Part of a small language model's weights: no biases in attention or MLP, normalized queries and keys.
Each number is 500 + 50 x the weight over its row's rms, rounded and kept within 0 to 999. Layers, rows and columns count from 0. Numbers have three digits each. The size before them is the row's rms in percent of the matrix's.

# layer 10 MLP down (transposed), 384x96, rms 0.0745, rows 231-264, columns 0-95
089:476508449514542459479552448450515502481573423472518404479541569505466422553541550536516499487531492400501593469432545454503523539602461551522454501501439482492583504592609465455561502517493447587520544529529471413467435457463616401479515519466479538448522495541562545410555544532554570531
107:552494525522493512561419488477440561490485540538512415474574570460506542472423516578498531522573439453455401550465536542387491436547525514466468509574537585506490567419508448451560476525516448510482579529522519491620469585476461607445488453475417570480563506510509412570449504516453547474
100:497572402473455572499449524520493490433521471510480452429553581566515536456443569431578484551451438552455439533532508511485518471413484436553547542485486468384397494530501403444614484580544468506461462583506452462579453542458449435513523481496534490566555552574450472471485530484430507534
101:494531550517469535470512574494498418434516511548428494405516436520476488527500540469478570548481467528465497482541487486517449564459508510457514589508525512450436607586488407499446502478563556435447541438434501625530490457539422586447447508485364553488490529515439541498467516599601584508
089:526543459395418495610474426550502495448484471570501480496493470476436505447460460477516470468381564425495547503415482451555534478580373430569534478505450505557479532460530567475483477520549457554491594552455494598525440556503489459553417507427432459551441520481507470543490514565538520424
128:390550495573534559563507482543437519531514531421474437487454456472521443510499533507505557499485388410525470571483539459491540565529506485592520479394459426440490425539500426546417504530412453402532508449595565513492515583497498522537486533571532519573557463574453430522476434466458461477
093:465495396604498490516485411539441400455488400446588524566502566536413578547502497532500520549418422504511542454565564529587549473507515493409483449488475407458556582468497506403460564404524553499488483469466426500457508468567471529544480468550523495492522494453492582522466530440445509502
081:532506455577531455595591491459463463490450481533516534437609544462570570463524542446622434595424522444547533558485518502541470509494449584490490518506513515500483432602464523558552607620466516525587432462444437516497527478528485552554455567544446502469478484553522467466464440528485528543
102:521515525559536577595466512436359401519516499365510473481502496464449525455421545481542487578461472589436497556497507544400538477479510482512565533400516426422596524486578445489499493527486554518541522465481539529492524559523605493514412571482539478589515512529512537468505507453435505452
103:503511538493481476479351490556454463549504403559460441493457562548523485518536503474511534458473419485527512503597560526523377506577467448610512532462482449499484544417488608469494531483572495482451479490547478525448483452534495464549428524460350508523389539455541507506518421440439517526
119:483412466504429546407517530527574519441483549519533426516537640502480503489554503473453458518492521514525531568512374521491532579467579461554512489455514515511504460530526489496487502444580534444466477561606540360449550585581565453490438538387486509442488460500417476460444513475520469470
085:440430481520526507427504428562516423522487484547517552393568487441518414535545413523521539415526533549520522435555460430514485524549516490472455546475446547597441527497511456445469477502481441549443469486483494478452429527530580544461518462515457576524505493501472502427487542312487575613
100:506385638516615489518529505522395499494493498472534481449536538414512405536522443479501460514481531520495570537434476582492457509531468447546532521526415578514431599435510497457402349431490530514484490544525528550498484485547401492489441439546484463462496482473475494490552536546496445564
118:576470462546544529521525565471493449584468492497524568420454510533499543464425511588504482538467337585528505454508510467448556554406577476419531612495624467496520513506485424434478540490534528511482491480504448563469528468486489529361555598553502493501445545525457451479532516471525510548
113:480458463483453510587469551486459561568410497499505546561502475466444592506463506529474535544559491511502475468580515457479530497420550446528381493511596510429476513460509471605556518425463462526504397500441434598574565562496517446477600454475552580427458512427416556490568496464502497504
102:501561487543449445462541550520503530478454454517523514561521504536564559554444509535517540445458450487500625557372469450591563545601413512480545386499534554411457436510479571510531467490455569450462569491518503546475500510533584500490590607471502449607512448454467534540521472508516482548
091:479498525427506499563523537518541506515526444576567458571504585522498539528487473452534415540454504429441490407502441504545499546570513489485467533424459523546492401482465447453532505380469449508438524500625531479433502514516414462597578527528447508490482538427631454522573574473416478489
086:457446559535477442402474468461570581519511520547444615474509587477532476498478488516529446425450534548488535551450428492551417492456472492495493458579505465578544558526462471506540465450509565480496561467443424504526545478502558534550436483475454456467651553523468554654484455460472496425
097:563533563573458467459481531623540446530521439525513441413545581464468537471502462527529518509466465532422599537463546475547454525522448497516515509566505502491489567454516511458539501538509491530441446426546468455415551451464459475465496466401564529447521524437526426643544638440535473432
097:516516494511481465499479443562515453483550561481567627527442460422485510570499475498453447587479551553473455547606485551494472493569488506525574425558545468472514551504545533506511499471517461474531479452499414604423524411579589547447421390550520458592492586535467527518549498471596490471
115:487431480462501514538552518602458492550517551444583507517537453428531423436480398572463491481515506539541486471593541545487432572534618523446463520486561452426446543511519496485581489496462424543422514528596421419464551435404486480445458469528479513489486503528454539431582497496456397482
091:624469497542539497551506529468530545460577522531473503516470482581455457513460455570542473517517513484578493516493557430596558532484378497413596581554494511501465428554520523481551552544549426472474430544476426519532492425519506547423535524545402466494482499518402608507547484594502483572
105:429487543490518505430485461549524440502465424507416431497390607464538558472492491620463459560518462459486451516495419455465563507541393497530535463492461493582523551561519424501467507453435512473486513500551511451520482537490385496506471429567443509561450543494377581427563530515582469507
101:572523523446502376485518509513525509511510490468482492556477455459589469550475466569524478511537530460563477456493467574472522474564456492508498508617482492515602578426534519558494494568457547431511517525478474455516565494424536459580523484665389482428546535425453452573564442528438527429
108:461538532429511377473486495485418493407504519485388473495435515545540485526500494478548449521527429437434428523513539513510503555548448489531539505471475453499515532497534503536447561594406655474570461489609487533520412476452415481611485451555509514539537443529507451514440573511456569492
104:450397495413438453507478553430448539478413498516462569501568495532541444475545493532395484471449455538530516429553467594580506471480449531519468455441523463495400542479617510340528528461475444490500503484503468452495568424510553533561452488472539499579508563539528534426515493428453486448
111:543545417520523514554538526532439501403411568405612610503503512516426452511442495493470438485438499565463543443539482477577567397634481495484467438472477504512502502568539470558505450571510438566449506426476513510499485514616505525569491511465576479505506580495548532510467519508521513408
096:545479471505458500559586532560462421538445551534486436457438414480522476571555537480488510489581490533531452544453447473553516566525483477357528487567534430529569574529511463469489559505501585456606513439551515535527512362517475554536529517495441567566420510525537486413457504592520439504
129:478533510557563477449593479522527530377477400445482518456524509530569532378471450454458458545461474521514551577473492434462521465472556441518473548428543486452449473499500570575551425539487497536537461473579564504538555526364485438486476436533514463465459498408424489571439437540464537559
086:507445541542511499526500513592537545558476455502559504485455557478557450535493487509448508465568567586609465483455492593424421582558481543399529510432490519511404450571453574508418560491543502616572461576479492500417465409547492474511448514528546565475526544527488496412555516537501466548
098:495440508439474521483584564542468422476545531496525461467534505483569568529457562477482461525503531576484478568525549463382440505496525499397594417548448568559453525522458469484449549489559562510550584535537505431548547516508530422604546501588521465415438634551470473521450516460497473535
109:476515442570480523513524491500516430545509473484637497393481464519493480501567466493482499631582599488532429416502501487459447443560501494530443586504458561489483535546513391495521405474549444504500538506491449453419476593407438449460414554442451485466546484571445523527549493491537515446
094:512452459554495533575531501475479586430524534504444549457483448600452554534549529440480448546461552430526581584546441519531517478482455495449431385533508486417504465444489647471435476402541469514468530573451454582483535485438548451600495514602500475518463538532533537508454489572501474500
110:467454416451454480474566494565451478566486473492490444612540524494484415533457486541545507548495525531450563577507527427555459469531459468565466485415500540429506505492643477522578540440495526510517592520366470491607476517505518507436526455488452510407461412494466571454543425491541551544
# layer 10 MLP up, 384x96, rms 0.0744, rows 232-265, columns 0-95
103:421468480476546514567466533473456407384478422473408467538497477342495596511527403523416453495494552492435509467513451578486477421518567511477511491499424577480466414447514490531464471486514469422604509530507562491532508565523578543533569557526440522487485510461453456452536522465467486569
101:437487475535532499578475483474455439569504541391458485539432374496542530607506541476503469479427589519567529540525440506463567530559500526493477467477491442491544534531505563534513517466453426481528391524602489407492444428503530543486447561534610554579492503455526418511518606543490525449
106:458414491543454489517429434520497426464470483495515531384536592477521446491524493478561424574525585423508495523458434594555577480506483449475459588487507498506519453551525469484468505544416473532633508560511570456480526468479454351494518430481422458472468498546538571554459449459506552549
093:445511530570494547502522561426408441467495444524538472521417517452516497505433481471555484492444472460522487397493469496454566436457436621463440521474561423533459477607506529577470510481508414472569397475559502544503476456518526506496562574564515594408511414553514456560461508472591523457
121:520523549524435517494480482503428425450486455558361490512553527571454487462508546419493435383476489489410449433451456437409528455459517479386568571583470451521540445532514484476514549538536509517558503483381496449538468543437487490529485498477468500472507430474527440434573414468475439570
108:474521460461455509519459488480455527490550517503398543528560646478560443442519501476511536609518546497492447478473500503471538390560518529539505515589416500613525586494494434528539493442481384451443572388536494579508465507490574452519496471459539513439445481444442517456523554566562520448
096:450502542507396499421415492527538457503488553560508529491550446485438471425565558497438530452494525556471434426595533491539496528523536513463557429478475585502445612491575426530465527507499543443442487478507483462621517399553500481475442411568591496517435523454459489435553493474527573576
095:398479509481438453406499502482534405521511515567505443498545483450473473553497477541479648567466427449581427444470512474458500458449480462580435579410537514535487528544493564452421460582528487516455477545557592452491440499433472472411440481541423519504520426525416501486528521423511477505
109:451480464459526530463459509476475462560462467513541458377506461455491428504489600567405510399508460452496558504568478531615517472564575476510418523409520453456393561480473494550496505480472409508538515529478490462509552420467504556570439492565372540490460546506462474464537451451468526408
109:497559540476539473606455485483464494559506445523512591425425489532506587465434474458526473420520426443498575409427494524533535474533451557447452533531468494534543622433425480477492540496402459552549452417429454565427462445449426542495533484549528485503423425450545519564506574489506491523
096:508570502457522532538582579480517547535474539519512462486475443464412555501439553462420491493409471519369492472521534517524524489478408523570539490552518450476557453442573563599505534433593450377510549510484474527544582502447468505555549478499467416505413551461595520562515497580474507449
097:453553587522518508507443568515486534467522518557417490469528574506537557516545482502430472521575493452508491425466603556492576473476474482471457555548495494478530483491490548397435570504431386502452553417497539495447546485466380452584380460548542403476532584508527473507601526550482508470
108:507471498461479478572498509495515502560485514437486539467465580505454539495476466465444458552602630516496524468518475445519524450601624518500408413476503474496461475483459481584571575453450475397453494498565497428495464521524509534571579537460462481577508503375529391560492557448457455466
118:485489338412512463494463448484465454477498470542431584508498462475500511432437474499494471529535482510401460416468447487462463452569480536518501487575468467512469518552468463481418506380499402530446450514432494511574431509439547440534402421502514532516454539536411505397483560449531491425
100:501461545561517546513560509525564418438489464444519567475424465559438488512461480570540483415537437511560452433538470512437518456495559569495454475475461503556537510522501524553499522495507472490575519522521381480580404508445592495516358553497538481477491496434450455516591513444427353472
093:526492506407479499507359494541412459514435523524526466506495535449558460526555427516438468548450492495499563490530502495481514452449409546460485549543467454537620442555485519425595456542507474553538503513425457511466467356583459392480472456470498532548584504443444548496545428487545550456
098:597575355516505545509532467549429496406531537482508577552493474478403463476575442414428506473494436455465500487530553554490539427487440548462442484512504471418450490491570537433504437556488520427571511438510504555468502404566529541513526514516497410581494482422453450415507551492482544454
101:530437566476466513473588523489512465490447472501541514484482464425512418450482540552479393460487556424537459503387513436551528569531595518495403482500512415574583436479454429520534524520541502392578443467596512497468561526417530432518520495544551544519486563504458453505528424563433482567
104:445527398511545433580488522567539506514489522556450451467482487392524453508500519517549470406529567468458484456495513437547445450520572630595458537472405484628451471396477478479473454515513500445516556470507511486482441461496550441535444570508452569458568455483448502490377536447492497519
107:563450470381449528524502507574472459526525466533428524545493438457447487538548501486525509532511510431488429446433544457522520481490482495531481561442529470459460557336523438450448391437465402533448425465413423519537458485463478548454518513513456476528544411522444515448524414488509537384
101:506555525476538508509377426542485413469496494482471507432495533406530426501588497544410439458459536512501503447523479609459522483520480446523417438477476450464487478575484467474405482502393584500506534464541515408576507514503430525495446442488436441562502431571476408476512582443500443427
107:478516416484552575466527511518538581431552466509499542460572511484432405551484464360501486421494575485497514446429528458501480533433525486523498497450533454495527451522373587569527452559543548496459397460492484414416530476552473520499472409477500483551440382448535495535446429474474519506
096:401562462537528658454437522491459481452525470567518525529474567533479527477400522439496525568534487483508526454540483406513544521505516464512475475461550397520390470548554447453509534493518451513522498456463583522467467544555453593427543508416553497590418534539465555435444562522519590514
099:459481529477432519517425479536483464489469402433575587464441395498486481428538509486494468516490471522547565472528551597555608396522514547505474454402520502478513485519512506476511490494529308514524541480473407428546514394486508508468518581555467528506470470608455466457542491518461520510
099:479591506497469553548508494575540493449519481461529568552501484461439448498487523462427463471496509514469555609630520528433465461551517517417387454460425512448621572463561455499510506522461463522434616521508434415490516420447434539505538584600484478523536580476466502492533515475514524547
102:504513435528521422563443455442427450574543405572474456533444484496524494557525454463508546456540519460473517531504482476524540451584524495471512516414520324458567563539535473511521524432476490473494436512519485416551437360565378537479534453551497511490438487477464501563447495471558450442
098:500512500475481474449497477559422370577489513527532462484452411455473412509522421578440402472390473464507511488463512538487527512504514507535450409484438426575520475405508552520422480446426442480521508470433449503573467503441459434491495472510470399406472583451502552424517502472563538449
112:493442451551525501566547479480442505508431394512513514505566556514530545495551476519512438507504539451498483587496465564388468401531495538445410391424415435467485492483480468506514426508490434532464511345466505592474440481477404517548457495489420447481470525434466434497476467458497587464
100:490546454478451509506497501440510405433464454473512532500473464465557437533526542611473533486437487439517455454543514521473465476490543503530409451427454452434518458472556452434483519506487442531485575377461419415427541489439534468415491441456457497549421400391517572405480517527442554452
098:486465545518392479603557466526517431450492465506462404499388512582446537516478423485529609466467538522408528524479452508470543478570507463568503410470476537514501492512585552588589449540479506506486446479452516572538446437532594480527498518619500447575480426498483467517540428510459558514
099:404443536517525480553529526560508483505442494595500453569558551412515533573376436467503448493528571532495535499492520434512495433448606527567462461472538546516470493477538582493577581505501494431520478464397485493407452551449411436483530484549489458553597516409559549511509439487515436475
093:481531515496496560484517565684551510561490534546476467525508547475472474513589508561498536439565467527558463454469463537392523426568512507539438562471498532499462492531566523471590419440542558500508484512507479458468393607589453504474473523443496509600427420487469469599472493447471530497
105:527482448470503489544515508596509408507492427610552553429495414545519473487406403443450503534515491414478460486488486526513481392509487554535490433486503379493464507583461553526468427453508408493492457489456554576459465491469495467471514540500482570384443536394464503443585538457483519441
105:444476537465438482481462441437530457451470478553539567371482502504542562430411463534545456480576513481471444499552553511541473477554499476578585544484497546614448476387506502457543541515442512455505492475503482470612438439427550481575530530463536572536470564370446576484519467449481501523